Part of a small language model's weights: vocabulary 4414, a smear gate.
Each number is 200 + 40 x the weight over its row's rms, rounded and kept within 0 to 999. Layers, rows and columns count from 0. The size before them is the row's rms in percent of the matrix's.

# q: layer 20 attention query, 128x128, rms 0.0876, rows 0-31, columns 64-127
# k: layer 20 attention key, 128x128, rms 0.0874, rows 0-31, columns 64-127
# v: layer 20 attention value, 128x128, rms 0.113, rows 0-20, columns 64-127
# o: layer 20 attention output (transposed), 128x128, rms 0.121, rows 0-19, columns 64-127
q0,063,212,207,143,309,192,224,154,184,191,119,187,198,168,256,242,231,140,300,210,197,191,174,184,204,188,211,176,138,165,188,164,198,223,231,181,270,206,198,256,208,208,266,186,218,145,188,167,182,261,196,184,122,183,220,199,233,237,181,185,233,183,172,189,196
k0,055,190,181,243,136,227,212,204,236,161,242,166,111,149,157,235,245,200,191,249,164,237,268,221,138,211,125,145,205,197,210,187,174,214,160,180,123,178,210,169,172,243,209,161,163,193,191,194,243,169,243,308,286,225,278,209,154,257,275,198,171,204,208,267,198
q1,060,169,271,176,150,230,195,230,242,146,315,242,197,228,211,121,200,186,252,224,195,93,171,188,200,235,163,248,234,219,175,207,223,215,223,207,208,180,128,157,177,180,192,249,233,236,161,174,143,136,170,153,221,191,232,220,141,194,263,225,233,164,231,200,216
k1,059,229,253,246,166,219,181,188,154,193,138,218,250,203,157,157,147,163,197,202,221,191,163,280,223,223,249,294,175,194,138,146,250,193,196,212,231,177,190,180,197,181,249,227,277,166,250,208,167,213,134,97,165,161,236,203,217,190,204,142,252,188,187,249,184
q2,090,214,191,240,210,204,147,177,267,165,219,194,204,176,284,221,137,253,196,197,195,190,215,185,187,167,257,136,274,242,186,215,184,148,187,180,191,169,182,164,165,177,142,183,190,209,233,259,236,166,204,276,258,238,199,163,251,158,199,186,160,218,152,201,132
k2,084,254,144,196,238,188,245,214,164,141,249,146,136,236,251,205,238,246,229,161,191,218,242,195,206,192,192,189,218,196,167,160,145,213,205,167,235,184,185,189,239,161,182,200,116,145,95,196,218,177,213,230,242,176,157,181,202,173,139,194,139,225,176,131,197
q3,080,179,178,177,184,184,296,239,123,265,236,270,184,237,194,220,254,131,175,223,183,196,218,206,228,219,184,237,125,130,202,204,260,252,178,197,223,253,211,247,244,194,236,179,182,181,141,158,209,216,229,160,159,178,192,196,128,239,210,153,212,201,173,175,272
k3,061,116,239,187,233,231,166,170,199,231,198,237,258,161,123,196,223,160,183,197,162,209,178,160,177,207,204,205,200,203,235,155,229,177,108,229,197,260,272,213,102,228,202,144,199,212,249,145,215,263,244,187,158,210,235,229,210,266,260,207,252,217,187,251,225
q4,097,181,226,209,224,200,190,157,260,185,188,152,229,176,214,168,139,257,217,144,127,190,136,179,190,227,217,103,147,269,175,223,198,168,163,143,174,154,213,179,157,209,220,175,179,266,265,236,233,201,130,297,243,187,164,157,284,161,188,185,128,193,163,163,145
k4,070,171,167,179,194,129,228,265,204,226,264,241,211,232,217,202,241,196,206,209,217,211,192,201,219,234,186,152,149,200,142,261,239,212,263,201,170,249,161,207,237,232,175,218,201,249,201,168,224,161,184,170,165,179,226,175,170,299,184,164,214,205,234,232,222
q5,105,207,196,188,247,163,287,246,199,257,296,270,203,235,185,200,228,117,129,210,201,190,233,165,213,203,184,264,173,161,213,154,209,233,179,220,217,192,249,262,242,179,236,156,155,212,168,196,239,196,247,162,213,137,188,206,206,167,180,105,230,196,132,188,175
k5,087,193,190,207,167,231,227,173,219,175,182,203,246,144,169,215,237,273,224,212,170,248,175,174,121,122,166,199,220,171,231,176,160,210,122,249,235,223,237,281,155,195,281,179,175,206,180,229,192,208,241,252,156,163,237,309,202,249,234,205,234,236,174,232,179
q6,102,221,162,226,255,250,180,221,159,247,219,256,172,224,264,177,234,200,191,224,248,208,317,223,271,124,265,173,130,176,223,244,234,226,182,204,211,231,204,206,273,153,139,243,214,175,180,173,173,200,268,237,143,208,201,251,176,230,261,184,191,249,193,87,204
k6,101,136,229,155,234,236,181,196,244,245,221,262,223,162,193,232,281,171,122,177,181,203,219,227,215,219,186,272,211,140,196,216,291,253,126,216,174,172,193,206,149,251,144,170,142,199,200,145,213,171,230,136,175,204,276,201,195,251,179,204,170,136,195,172,158
q7,084,166,224,200,188,227,189,265,184,173,208,220,191,113,217,158,186,184,162,191,90,233,219,194,179,220,77,225,164,215,124,193,236,215,263,186,233,231,269,220,102,241,214,168,130,176,208,137,273,138,169,195,184,182,206,191,168,260,203,165,229,158,236,244,119
k7,087,174,147,180,188,177,243,265,207,265,209,193,215,173,211,231,174,145,180,180,157,230,218,180,219,199,165,150,226,263,156,273,156,164,263,248,177,221,201,176,195,199,214,204,196,237,180,150,248,147,189,177,218,116,231,116,235,196,176,205,179,156,186,227,209
q8,054,168,240,177,171,201,177,214,204,202,183,172,128,201,216,176,181,226,200,173,226,118,198,202,238,238,207,163,165,189,112,186,150,194,229,261,159,230,185,212,221,187,124,150,185,194,119,189,222,117,194,149,200,99,265,241,131,229,183,257,184,232,259,235,207
k8,053,210,171,147,218,171,214,221,218,250,167,273,200,229,177,139,245,155,153,188,267,211,121,233,207,223,105,224,193,176,226,235,177,265,249,170,149,233,255,136,202,192,174,255,165,222,212,188,193,195,216,142,143,230,212,233,235,236,245,204,248,156,171,186,306
q9,072,247,207,245,178,236,154,153,258,153,229,185,181,219,224,182,174,245,130,165,211,200,224,191,206,196,272,137,317,207,257,205,232,170,169,178,205,201,213,197,228,159,135,107,117,173,219,206,212,199,208,228,218,218,152,189,225,173,202,136,144,233,137,216,133
k9,078,235,127,223,203,206,245,212,200,176,208,122,192,234,192,229,177,228,225,202,211,199,291,191,188,163,232,193,220,235,184,189,83,177,239,220,195,228,205,252,290,154,216,250,163,156,147,235,233,236,184,257,209,165,149,129,175,139,142,208,154,221,224,132,114
q10,058,169,178,192,185,220,192,183,205,241,150,193,169,238,166,226,229,181,169,164,156,212,186,197,206,232,273,257,143,204,183,145,204,209,175,186,174,215,220,258,171,300,260,182,185,251,238,236,156,220,167,221,179,189,161,206,178,202,115,96,253,249,181,194,182
k10,071,194,177,92,176,182,246,217,209,147,244,239,195,164,218,182,232,164,181,206,216,223,189,178,208,198,160,167,124,139,156,277,179,243,152,211,158,268,238,197,155,251,219,230,214,176,243,211,203,214,249,178,177,163,228,269,210,311,259,194,257,186,177,260,201
q11,068,242,202,261,179,231,183,179,265,147,193,145,221,147,213,186,156,265,251,145,159,216,174,198,175,236,219,134,204,238,185,263,196,172,228,165,218,139,188,183,211,157,181,226,206,186,218,179,197,190,199,258,243,191,238,197,223,195,193,232,123,177,246,263,163
k11,094,200,161,206,211,271,211,154,168,225,236,183,193,195,215,220,213,246,199,193,198,177,210,240,184,180,229,213,241,234,197,178,214,173,219,160,250,148,179,162,199,130,163,189,125,210,159,166,209,178,207,227,222,202,180,221,159,183,138,214,131,248,200,127,167
q12,072,184,208,128,200,142,226,236,195,210,227,262,227,178,225,216,224,185,144,196,195,190,232,199,234,207,183,171,194,175,168,240,262,229,170,214,231,157,137,194,223,105,242,238,217,186,132,228,160,247,252,161,133,215,213,220,164,180,174,125,220,241,248,196,217
k12,112,213,192,182,203,125,248,258,175,203,202,223,229,217,202,177,193,185,194,200,248,210,236,186,264,228,101,216,155,161,185,197,210,190,210,225,184,240,200,226,222,215,233,225,251,205,245,243,181,246,237,153,148,141,257,224,167,227,235,132,252,225,222,242,268
q13,081,163,213,180,158,297,188,247,134,208,162,257,217,235,235,161,160,181,129,237,194,202,264,174,259,192,195,233,233,213,226,152,152,219,237,145,257,216,104,100,187,230,268,241,195,114,206,179,219,192,206,190,101,212,212,157,201,260,192,229,193,200,289,195,175
k13,108,183,214,232,182,237,152,205,248,204,214,231,168,208,213,175,200,207,158,196,190,166,184,222,197,190,242,241,178,256,177,162,190,221,229,151,186,184,161,91,164,211,185,229,181,220,228,156,220,152,166,170,217,209,232,144,219,161,200,244,163,184,206,179,201
q14,082,205,202,217,262,186,216,231,226,175,158,195,227,174,144,288,303,210,195,183,248,182,142,242,115,173,170,200,132,212,138,224,153,126,170,238,243,152,217,188,163,170,288,176,178,255,193,177,150,185,217,222,212,250,178,251,212,313,90,139,207,223,173,190,202
k14,079,179,245,219,158,254,182,190,197,221,156,149,203,251,197,164,192,200,195,195,126,191,169,260,203,226,252,272,219,200,202,127,202,171,225,240,209,190,197,163,192,238,194,123,208,235,172,183,199,209,262,289,278,162,225,203,213,208,210,196,91,277,194,146,180
q15,080,209,220,155,306,222,245,204,220,183,147,201,210,220,50,246,247,227,182,232,206,157,221,233,210,184,263,140,177,183,208,200,207,178,186,231,224,232,244,267,198,155,231,190,236,124,179,179,231,245,230,206,154,222,194,255,231,197,235,161,277,206,180,164,186
k15,078,167,184,194,248,247,146,221,193,192,202,195,214,199,221,179,252,217,123,229,167,199,209,156,209,215,181,216,192,156,246,162,131,214,143,246,171,214,209,178,212,200,182,196,189,210,199,178,188,221,303,203,141,220,214,255,163,290,180,156,209,194,198,202,194
q16,092,188,140,235,139,262,149,221,201,200,149,220,153,200,224,270,214,260,184,203,159,214,201,182,233,235,215,199,211,206,198,196,105,186,275,164,206,174,194,167,213,278,175,299,208,221,187,171,159,138,192,169,187,233,230,146,226,254,182,254,182,187,256,216,208
k16,100,229,275,192,197,160,159,214,211,187,202,202,159,271,202,119,160,152,173,224,213,162,175,236,223,235,212,213,248,238,185,221,241,173,240,184,173,168,151,147,193,179,181,206,233,188,210,165,245,162,173,208,238,194,185,164,198,152,157,202,164,181,215,172,192
q17,089,229,256,144,200,237,231,168,187,230,198,238,182,212,119,207,173,221,181,154,254,124,276,181,217,243,231,212,253,161,200,242,212,183,204,242,195,159,102,181,188,121,195,201,245,100,260,162,172,225,245,194,202,223,213,253,111,178,223,228,227,209,252,211,202
k17,083,145,229,163,175,250,160,256,173,201,221,193,160,286,238,141,135,245,199,222,246,147,255,244,239,249,230,239,165,192,177,204,221,169,196,191,203,194,95,207,219,151,176,201,172,162,211,187,176,218,287,189,214,202,208,164,96,180,249,215,178,223,262,194,163
q18,085,165,156,149,241,170,232,174,194,221,248,190,202,262,223,225,251,158,129,156,220,258,166,269,179,136,190,228,181,217,258,178,221,283,136,164,206,259,177,142,136,202,210,118,169,286,143,189,255,145,217,213,228,171,198,193,166,188,193,225,207,178,112,246,216
k18,086,154,175,201,165,179,187,203,179,242,165,215,163,141,165,245,221,178,187,242,143,171,202,149,203,161,243,220,189,162,175,262,209,196,203,167,216,252,208,297,121,227,131,167,244,182,210,166,239,171,150,137,193,195,259,188,195,250,199,241,209,240,205,277,237
q19,079,288,184,241,206,219,139,238,136,226,213,237,174,190,193,153,192,160,283,194,168,222,239,217,238,213,189,239,315,201,163,269,203,177,251,260,206,158,202,162,181,210,170,209,242,183,151,186,206,197,143,207,177,220,317,129,231,183,228,262,246,169,244,206,197
k19,077,218,249,162,172,249,179,251,233,176,167,168,193,252,178,169,191,176,244,149,183,168,199,289,232,272,200,206,192,233,210,197,190,227,230,215,211,132,176,147,202,214,181,216,220,221,207,232,143,184,237,140,216,159,177,86,226,138,207,274,152,144,170,194,219
q20,079,218,227,202,286,155,229,211,274,148,200,158,225,166,121,211,239,203,269,201,205,199,182,219,202,196,215,227,176,182,105,235,207,199,145,208,129,193,228,215,162,141,205,106,170,250,173,247,188,224,141,203,240,224,208,220,164,217,262,188,246,193,136,223,212
k20,086,182,183,190,215,255,218,161,228,173,165,201,243,138,184,201,251,250,278,179,184,210,209,190,150,167,195,193,190,165,237,201,174,170,154,237,209,231,277,259,176,213,250,155,233,195,213,271,171,230,187,240,174,183,180,253,194,254,233,205,262,207,147,207,184
q21,083,219,132,105,181,207,126,196,142,161,138,174,220,230,140,151,126,154,251,221,172,218,179,218,170,250,130,195,157,173,244,244,255,234,265,267,164,237,143,209,175,245,207,184,196,170,203,214,172,162,148,210,155,203,150,219,228,217,255,230,236,232,230,234,276
k21,079,169,185,211,218,173,172,224,222,168,192,219,211,224,189,146,170,173,230,218,192,182,263,266,119,246,245,195,248,209,219,210,247,162,232,134,183,127,103,129,149,174,132,236,227,203,221,295,202,194,115,179,173,199,220,184,208,186,265,215,192,233,198,168,234
q22,093,202,227,151,279,177,288,187,200,144,207,173,221,287,184,174,199,231,247,177,195,160,222,238,275,170,213,175,160,190,211,223,236,230,134,194,156,293,119,233,131,181,189,146,178,193,185,197,247,160,165,198,223,184,239,260,170,209,243,168,164,210,121,171,189
k22,088,236,176,200,199,134,220,215,269,211,159,171,215,197,102,241,241,173,239,260,207,194,219,195,166,254,276,154,200,149,164,243,181,236,160,285,145,227,144,240,168,189,193,203,236,244,298,156,189,210,231,185,252,204,157,180,203,235,188,185,201,130,164,211,189
q23,077,263,197,213,226,223,207,134,83,187,144,228,177,149,175,172,188,186,173,222,229,237,219,256,217,216,201,187,176,212,143,162,182,153,229,155,190,235,197,154,210,195,179,201,195,165,229,176,238,240,176,210,164,189,246,191,184,248,199,127,226,208,265,187,190
k23,079,79,164,198,223,175,183,222,208,184,186,141,236,212,193,255,225,230,223,201,165,189,240,262,173,190,249,269,215,236,196,217,262,189,185,236,229,194,260,196,229,194,167,200,137,212,209,238,174,201,185,225,154,182,169,122,271,158,172,212,178,177,193,172,146
q24,088,196,226,126,210,209,264,202,226,192,141,121,328,218,190,125,92,218,178,133,226,175,269,79,203,150,252,218,164,228,189,181,238,191,248,197,283,195,251,151,186,242,241,199,217,230,208,168,200,251,172,215,240,173,179,191,206,176,196,246,201,138,183,207,191
k24,086,136,167,197,221,240,137,211,168,167,204,242,230,153,148,240,213,199,170,159,206,146,253,121,192,162,189,187,130,236,230,204,235,158,247,171,217,235,196,183,196,231,227,169,181,179,217,218,211,226,207,199,143,207,203,214,209,246,232,159,258,208,192,211,215
q25,086,215,104,197,94,235,125,165,192,180,218,243,136,221,212,184,240,301,231,203,147,245,96,274,229,252,144,266,256,208,217,251,188,192,206,221,203,209,166,165,179,217,153,268,183,196,173,194,200,142,169,198,153,215,238,171,199,151,216,192,204,268,244,242,217
k25,088,222,223,203,184,146,262,232,158,200,281,207,117,285,230,128,182,152,185,213,208,199,221,285,207,229,220,232,270,196,150,215,215,230,219,167,200,199,89,176,188,177,150,256,244,203,194,206,197,124,142,189,240,185,238,169,153,134,187,210,157,206,190,184,194
q26,095,179,241,197,209,226,192,126,194,186,175,187,233,173,216,159,193,192,214,161,173,207,200,187,197,277,236,149,136,192,87,259,238,241,165,142,163,175,158,138,165,203,217,163,217,156,221,271,149,212,152,203,227,208,159,211,253,269,189,244,147,263,237,162,194
k26,100,179,234,240,208,208,149,158,290,187,90,231,249,201,231,183,176,216,199,200,209,153,175,236,201,207,219,212,142,227,143,165,248,176,215,185,166,94,177,127,197,197,224,215,248,287,218,251,146,161,179,171,208,223,190,175,233,227,188,217,236,169,266,155,254
q27,092,238,202,174,106,240,144,207,178,202,195,229,160,206,216,180,158,236,170,197,221,197,241,161,216,197,146,235,299,217,238,150,170,162,228,212,211,159,215,166,251,222,204,298,180,150,222,134,192,244,222,174,184,174,259,193,174,220,168,206,260,200,241,259,157
k27,094,209,212,242,172,171,176,217,132,222,300,207,116,262,218,174,144,184,182,165,231,198,188,256,261,268,212,231,231,207,265,222,218,183,228,179,219,232,138,198,275,171,182,201,142,168,201,151,210,165,226,244,250,193,165,139,198,97,181,199,178,178,198,207,227
q28,088,163,255,207,303,130,195,152,220,234,222,233,185,189,151,287,207,165,183,210,232,214,241,238,188,165,234,160,207,219,197,184,205,244,112,199,120,234,214,229,229,211,185,136,242,139,202,242,166,248,179,195,176,292,154,260,173,186,220,179,250,198,213,220,253
k28,088,158,240,201,238,179,169,170,172,174,160,188,202,224,231,198,217,260,179,171,234,218,200,181,172,169,197,189,197,199,246,133,155,198,137,254,175,221,260,259,183,181,134,220,123,197,151,162,203,276,199,206,221,294,228,217,201,207,196,222,205,191,266,224,222
q29,087,196,191,227,205,166,211,277,267,144,181,193,243,163,210,219,171,203,245,172,226,216,235,220,162,144,129,268,157,232,247,245,202,192,212,266,206,127,149,152,195,237,262,203,220,233,223,221,204,215,186,224,183,189,125,198,244,211,144,155,125,219,212,169,194
k29,085,250,181,251,224,210,235,243,148,160,117,205,260,194,132,250,170,144,237,168,227,231,273,187,230,180,185,171,221,228,240,177,176,191,224,210,236,158,215,134,179,227,317,160,212,187,219,199,238,244,87,209,199,205,249,238,221,192,211,188,172,263,175,217,184
q30,072,222,187,269,278,147,213,215,242,195,255,233,227,224,185,179,275,219,220,190,266,175,204,190,257,195,204,262,176,236,209,257,170,198,126,216,181,127,155,163,158,175,229,176,159,247,210,254,187,153,164,190,255,157,179,189,221,168,148,225,172,217,166,239,187
k30,068,201,204,189,189,214,187,190,214,196,184,214,219,229,128,93,218,215,275,177,224,192,177,224,175,192,241,292,206,150,253,143,215,224,184,215,203,184,150,207,150,245,250,188,268,162,231,202,143,123,164,230,169,170,272,243,152,234,209,204,262,290,154,264,183
q31,091,189,224,158,185,229,214,276,187,131,213,232,188,89,238,205,179,144,132,220,202,232,176,195,179,149,188,225,174,168,279,177,187,228,249,178,240,202,242,154,231,222,200,192,142,182,161,203,180,249,170,260,123,193,209,154,169,224,208,249,262,193,180,232,206
k31,093,156,243,192,158,262,179,189,205,203,227,180,173,110,237,213,204,185,169,129,242,217,182,248,186,200,149,207,224,202,203,262,199,227,207,206,170,259,189,169,214,120,119,163,154,181,212,205,178,244,175,207,174,243,277,239,199,195,280,263,176,236,156,219,298
v0,086,227,255,162,282,207,222,181,175,236,133,110,223,248,123,287,178,165,223,191,198,212,234,221,241,181,210,198,248,151,105,186,291,218,294,220,193,217,152,165,182,190,247,196,253,109,214,194,137,244,238,212,171,215,196,218,167,236,138,229,201,254,175,117,231
o0,094,186,218,139,277,221,193,188,188,200,191,133,254,261,165,193,194,144,223,250,181,181,192,206,192,216,205,146,140,175,152,235,216,143,184,258,161,220,190,191,133,190,235,134,241,168,204,220,153,234,198,207,183,309,189,168,219,232,150,161,209,207,156,116,213
v1,111,216,215,151,155,226,200,233,179,175,201,183,187,183,230,255,113,192,154,170,72,235,165,195,238,230,185,127,243,218,142,154,205,130,219,183,231,201,282,216,189,312,231,237,213,184,181,205,165,155,203,207,172,198,208,354,158,168,164,158,181,226,240,157,146
o1,115,217,194,164,170,206,231,194,225,201,211,279,207,206,154,182,160,163,275,110,96,163,183,166,171,198,144,172,163,222,209,218,183,151,285,198,164,173,255,136,163,266,185,188,284,163,191,215,130,204,174,246,282,180,200,268,217,163,217,145,189,278,210,172,188
v2,093,168,254,144,209,256,141,167,232,276,198,127,172,239,173,198,209,172,195,216,242,164,228,152,183,189,260,180,119,185,251,161,272,211,177,193,196,217,182,247,124,212,295,163,302,130,197,191,217,265,252,213,249,256,146,252,224,242,252,290,208,247,175,134,114
o2,099,119,203,94,248,225,227,203,167,227,128,166,153,243,197,187,159,149,193,260,264,176,238,168,198,219,233,180,162,191,151,172,212,195,271,189,186,221,180,280,149,173,234,102,236,210,203,156,150,263,209,161,190,277,171,176,198,220,211,165,220,219,274,229,172
v3,090,194,165,240,167,173,192,253,233,137,237,229,173,127,297,186,185,219,159,156,193,241,211,249,197,202,145,240,221,240,202,111,116,162,205,192,209,222,233,230,229,272,138,176,170,283,110,217,252,150,166,219,234,151,261,113,270,123,123,154,210,174,171,289,261
o3,093,255,162,214,146,156,208,198,224,228,217,246,191,112,229,204,198,225,160,138,162,232,142,230,183,164,173,286,231,207,238,194,156,245,180,192,224,177,205,180,206,284,172,218,148,236,136,241,244,130,218,215,218,134,259,216,229,196,247,216,199,184,163,255,219
v4,091,174,287,285,151,195,197,119,244,201,245,249,200,146,293,157,234,134,190,199,197,185,181,159,160,209,224,136,172,243,304,212,141,170,170,162,220,153,209,244,192,181,171,194,147,258,198,211,249,144,186,226,257,169,256,166,280,195,216,231,166,157,256,233,154
o4,102,248,185,222,147,197,201,161,235,222,218,239,142,128,239,181,264,230,206,194,260,187,218,186,201,187,263,262,209,213,190,175,165,194,206,172,209,136,195,250,252,210,162,243,143,221,227,169,193,142,251,183,229,146,257,211,171,198,216,216,150,187,229,177,146
v5,115,206,166,234,195,210,234,227,176,164,192,71,230,177,119,180,302,184,289,232,181,254,156,209,219,131,218,250,131,199,178,273,162,213,196,150,113,199,113,204,213,284,199,233,214,197,202,204,177,181,204,66,157,236,177,214,125,176,232,207,177,179,208,273,231
o5,111,153,219,194,179,231,169,184,263,206,201,141,232,241,147,160,210,183,156,156,200,229,147,203,188,148,171,265,186,216,231,299,214,193,230,118,279,190,200,174,189,172,259,241,264,206,224,168,214,209,172,174,190,225,249,213,156,197,167,247,190,142,210,151,236
v6,085,200,194,233,177,244,235,170,216,206,240,253,173,230,233,196,190,186,172,180,117,217,199,172,185,233,152,207,281,212,225,233,136,197,191,142,207,199,224,211,197,205,146,229,177,309,199,215,196,168,155,170,249,166,208,169,186,172,207,196,231,149,241,267,244
o6,086,227,158,275,113,220,200,152,210,226,225,220,168,150,225,208,272,266,200,165,194,197,183,208,169,190,203,216,232,190,251,220,155,204,180,206,205,183,237,186,242,219,127,285,215,209,161,208,252,171,224,191,219,153,196,240,143,183,200,229,218,187,214,206,228
v7,088,222,155,286,230,190,221,227,195,167,197,241,204,166,280,185,69,245,198,160,232,193,289,233,188,115,105,235,265,235,162,179,200,172,213,261,246,191,261,183,236,140,170,251,115,222,181,178,208,247,197,248,235,131,238,237,204,183,159,159,176,214,183,149,188
o7,096,258,164,272,176,170,220,233,152,193,239,316,219,197,246,261,136,240,172,205,196,200,213,183,169,81,147,203,248,164,208,179,207,212,184,171,178,170,271,88,252,228,240,230,150,203,162,255,203,224,211,227,258,104,166,232,268,151,216,163,207,227,136,238,160
v8,102,185,232,228,199,202,125,195,242,228,181,220,201,165,185,204,259,178,229,207,293,164,197,195,181,208,281,209,195,211,346,124,163,240,184,206,177,154,209,239,178,206,163,188,216,224,168,199,239,164,170,290,121,195,180,92,293,220,255,242,188,163,140,239,243
o8,108,202,166,212,168,189,205,223,197,196,205,136,190,144,182,192,260,182,138,220,288,168,158,232,273,292,271,260,231,233,187,146,195,222,183,241,246,202,114,323,202,153,181,198,135,205,233,167,256,180,191,171,178,199,263,110,280,214,221,244,193,156,209,199,165
v9,093,231,215,303,161,175,168,260,208,135,231,253,227,161,184,189,199,115,194,180,163,247,209,229,199,139,147,211,224,177,225,116,181,225,242,255,192,220,178,154,217,98,316,212,83,206,141,198,237,227,190,191,181,186,184,162,250,206,213,165,169,191,121,161,193
o9,100,233,218,286,197,166,173,212,217,160,231,170,239,112,261,207,192,161,156,180,182,219,153,195,137,120,204,191,262,177,238,191,172,272,180,265,193,263,226,181,263,232,255,151,107,195,176,203,197,188,270,263,156,202,240,162,203,213,253,210,125,242,168,197,172
v10,096,174,307,203,202,266,186,183,195,154,245,256,141,184,319,162,243,165,214,214,176,197,159,161,155,288,244,95,136,218,230,212,159,182,170,188,244,169,253,238,180,197,215,174,210,179,172,182,197,188,195,256,218,207,190,304,258,227,228,217,192,150,202,165,142
o10,096,258,163,151,179,222,165,179,128,233,163,261,165,135,158,143,182,182,211,216,182,178,219,171,206,237,231,209,214,211,113,134,218,202,221,224,137,163,202,234,178,174,175,225,257,173,244,156,159,199,211,258,199,154,200,233,184,241,192,169,219,231,300,232,138
v11,094,189,155,188,178,228,121,255,200,184,194,135,165,180,152,206,254,198,139,173,231,228,199,275,189,206,182,305,179,178,262,125,189,239,213,214,140,237,209,218,149,296,201,145,237,231,138,211,242,190,155,181,184,212,173,106,229,201,200,251,236,233,94,280,293
o11,098,184,136,165,174,213,183,248,210,205,151,115,157,172,204,204,231,160,171,227,221,240,116,245,219,247,194,261,229,218,259,225,165,253,204,235,228,269,160,276,159,227,178,157,180,212,106,195,256,189,193,190,150,194,262,180,247,130,195,203,192,173,170,274,289
v12,109,165,182,110,195,199,192,190,206,300,236,153,135,238,199,167,251,247,175,219,246,165,238,105,200,268,269,200,173,221,325,190,182,211,176,110,199,181,174,239,165,214,196,197,288,228,194,203,245,202,164,206,201,219,120,196,163,206,315,235,230,203,244,277,208
o12,117,90,184,170,151,205,220,187,197,213,173,211,169,182,225,192,263,209,161,203,313,183,219,209,231,231,246,227,153,222,240,187,227,226,224,146,237,238,145,277,177,125,133,168,233,215,238,222,233,177,190,118,203,285,198,182,123,197,231,247,238,198,318,217,218
v13,118,221,154,142,230,136,206,173,172,252,161,178,237,242,147,153,244,298,259,199,222,275,261,190,239,250,219,205,240,157,149,254,265,225,173,218,221,214,211,208,219,204,115,188,197,172,247,208,175,233,238,163,180,190,183,151,178,225,114,207,237,187,143,206,237
o13,126,184,211,166,256,165,168,168,185,205,256,164,230,287,160,210,178,225,216,221,189,217,212,225,212,222,202,167,225,185,165,189,249,193,169,246,204,202,207,203,126,197,158,265,176,174,228,181,194,248,191,136,178,158,118,223,206,310,133,193,284,187,147,218,255
v14,097,196,237,151,265,194,216,123,160,243,209,188,192,272,257,182,171,225,211,221,234,166,302,140,194,218,187,118,174,184,165,243,300,210,220,173,200,211,231,205,171,159,226,189,245,114,262,189,180,280,218,183,245,231,177,286,160,203,205,185,215,220,197,72,153
o14,096,132,214,149,294,214,225,189,133,230,184,248,176,278,214,207,144,193,220,277,235,118,306,173,169,188,207,101,175,150,118,177,248,204,197,194,141,228,230,200,155,181,189,157,229,157,278,186,161,259,217,191,184,240,112,226,170,227,181,165,238,235,233,196,179
v15,112,211,181,200,157,164,229,146,218,253,215,71,244,182,185,130,251,167,279,221,200,168,179,147,195,181,249,143,147,224,265,275,166,210,167,164,220,190,123,212,192,160,164,218,194,269,238,219,206,168,212,93,203,214,240,194,135,123,242,214,170,196,267,252,169
o15,113,144,208,207,155,230,210,186,277,193,234,199,193,238,200,169,254,194,183,183,252,221,228,196,201,142,239,243,183,195,206,240,232,164,209,127,254,151,194,210,233,176,213,303,217,257,222,197,155,199,191,144,228,245,200,209,99,236,177,237,162,159,213,160,222
v16,098,212,315,195,178,189,192,204,256,202,169,158,222,192,207,150,190,84,239,195,239,199,148,216,227,224,249,154,172,194,269,159,216,200,216,222,215,193,117,195,211,118,284,161,225,164,171,183,205,201,250,201,185,224,185,215,287,241,220,267,155,205,228,155,170
o16,103,178,237,176,197,217,191,182,253,170,163,154,210,139,219,121,228,154,216,197,224,196,193,175,162,217,250,211,160,200,183,176,239,184,193,236,187,157,178,263,251,166,267,165,204,234,225,184,135,163,242,205,186,301,253,118,175,253,206,189,134,196,227,174,140
v17,094,199,187,134,278,183,202,215,176,280,180,237,176,235,236,207,183,243,152,212,309,156,239,153,225,215,266,209,217,224,215,134,230,184,153,151,230,179,288,248,149,237,191,184,273,164,199,200,180,220,211,307,142,199,170,217,206,207,199,245,232,219,205,172,182
o17,097,167,206,130,259,212,247,193,190,217,191,237,173,213,169,203,172,224,214,233,265,122,239,207,238,266,219,156,115,203,159,139,254,220,198,214,180,218,177,242,169,181,166,114,210,165,236,210,231,186,157,190,235,252,185,183,220,204,187,183,260,225,212,227,153
v18,107,193,130,218,208,178,261,140,185,254,198,236,249,222,131,292,188,296,190,248,184,224,265,162,172,160,170,155,259,172,213,255,269,213,205,178,159,205,220,189,231,137,172,266,135,210,283,189,197,205,223,207,165,165,232,151,92,193,247,147,208,181,224,211,210
o18,110,167,234,234,197,154,245,176,167,215,271,184,203,281,170,222,167,245,192,233,243,162,234,238,244,190,173,163,283,202,221,178,176,156,203,200,235,216,197,126,210,200,141,299,151,162,238,189,217,252,200,202,188,188,130,197,209,178,215,232,230,229,156,109,238
v19,092,188,206,163,264,192,198,213,178,173,189,280,181,191,249,220,155,275,174,185,210,196,191,226,204,211,172,227,150,208,83,203,245,177,188,219,236,228,269,229,166,242,223,166,228,183,188,184,162,244,217,277,236,190,254,270,188,174,118,137,219,258,188,129,121
o19,093,208,224,120,298,182,235,223,148,223,206,263,182,220,152,216,78,190,219,220,134,173,258,205,233,220,168,160,153,211,136,185,199,180,239,189,166,214,238,192,165,245,210,98,225,176,195,224,206,202,197,234,214,144,169,220,251,201,187,169,222,242,168,245,143
v20,090,209,226,203,146,196,153,212,245,211,161,109,198,150,182,237,218,174,200,174,145,211,213,227,232,286,239,195,194,159,227,154,199,201,183,181,191,222,253,258,149,301,211,162,214,223,167,191,216,165,191,187,199,195,167,225,198,191,182,193,187,251,160,222,355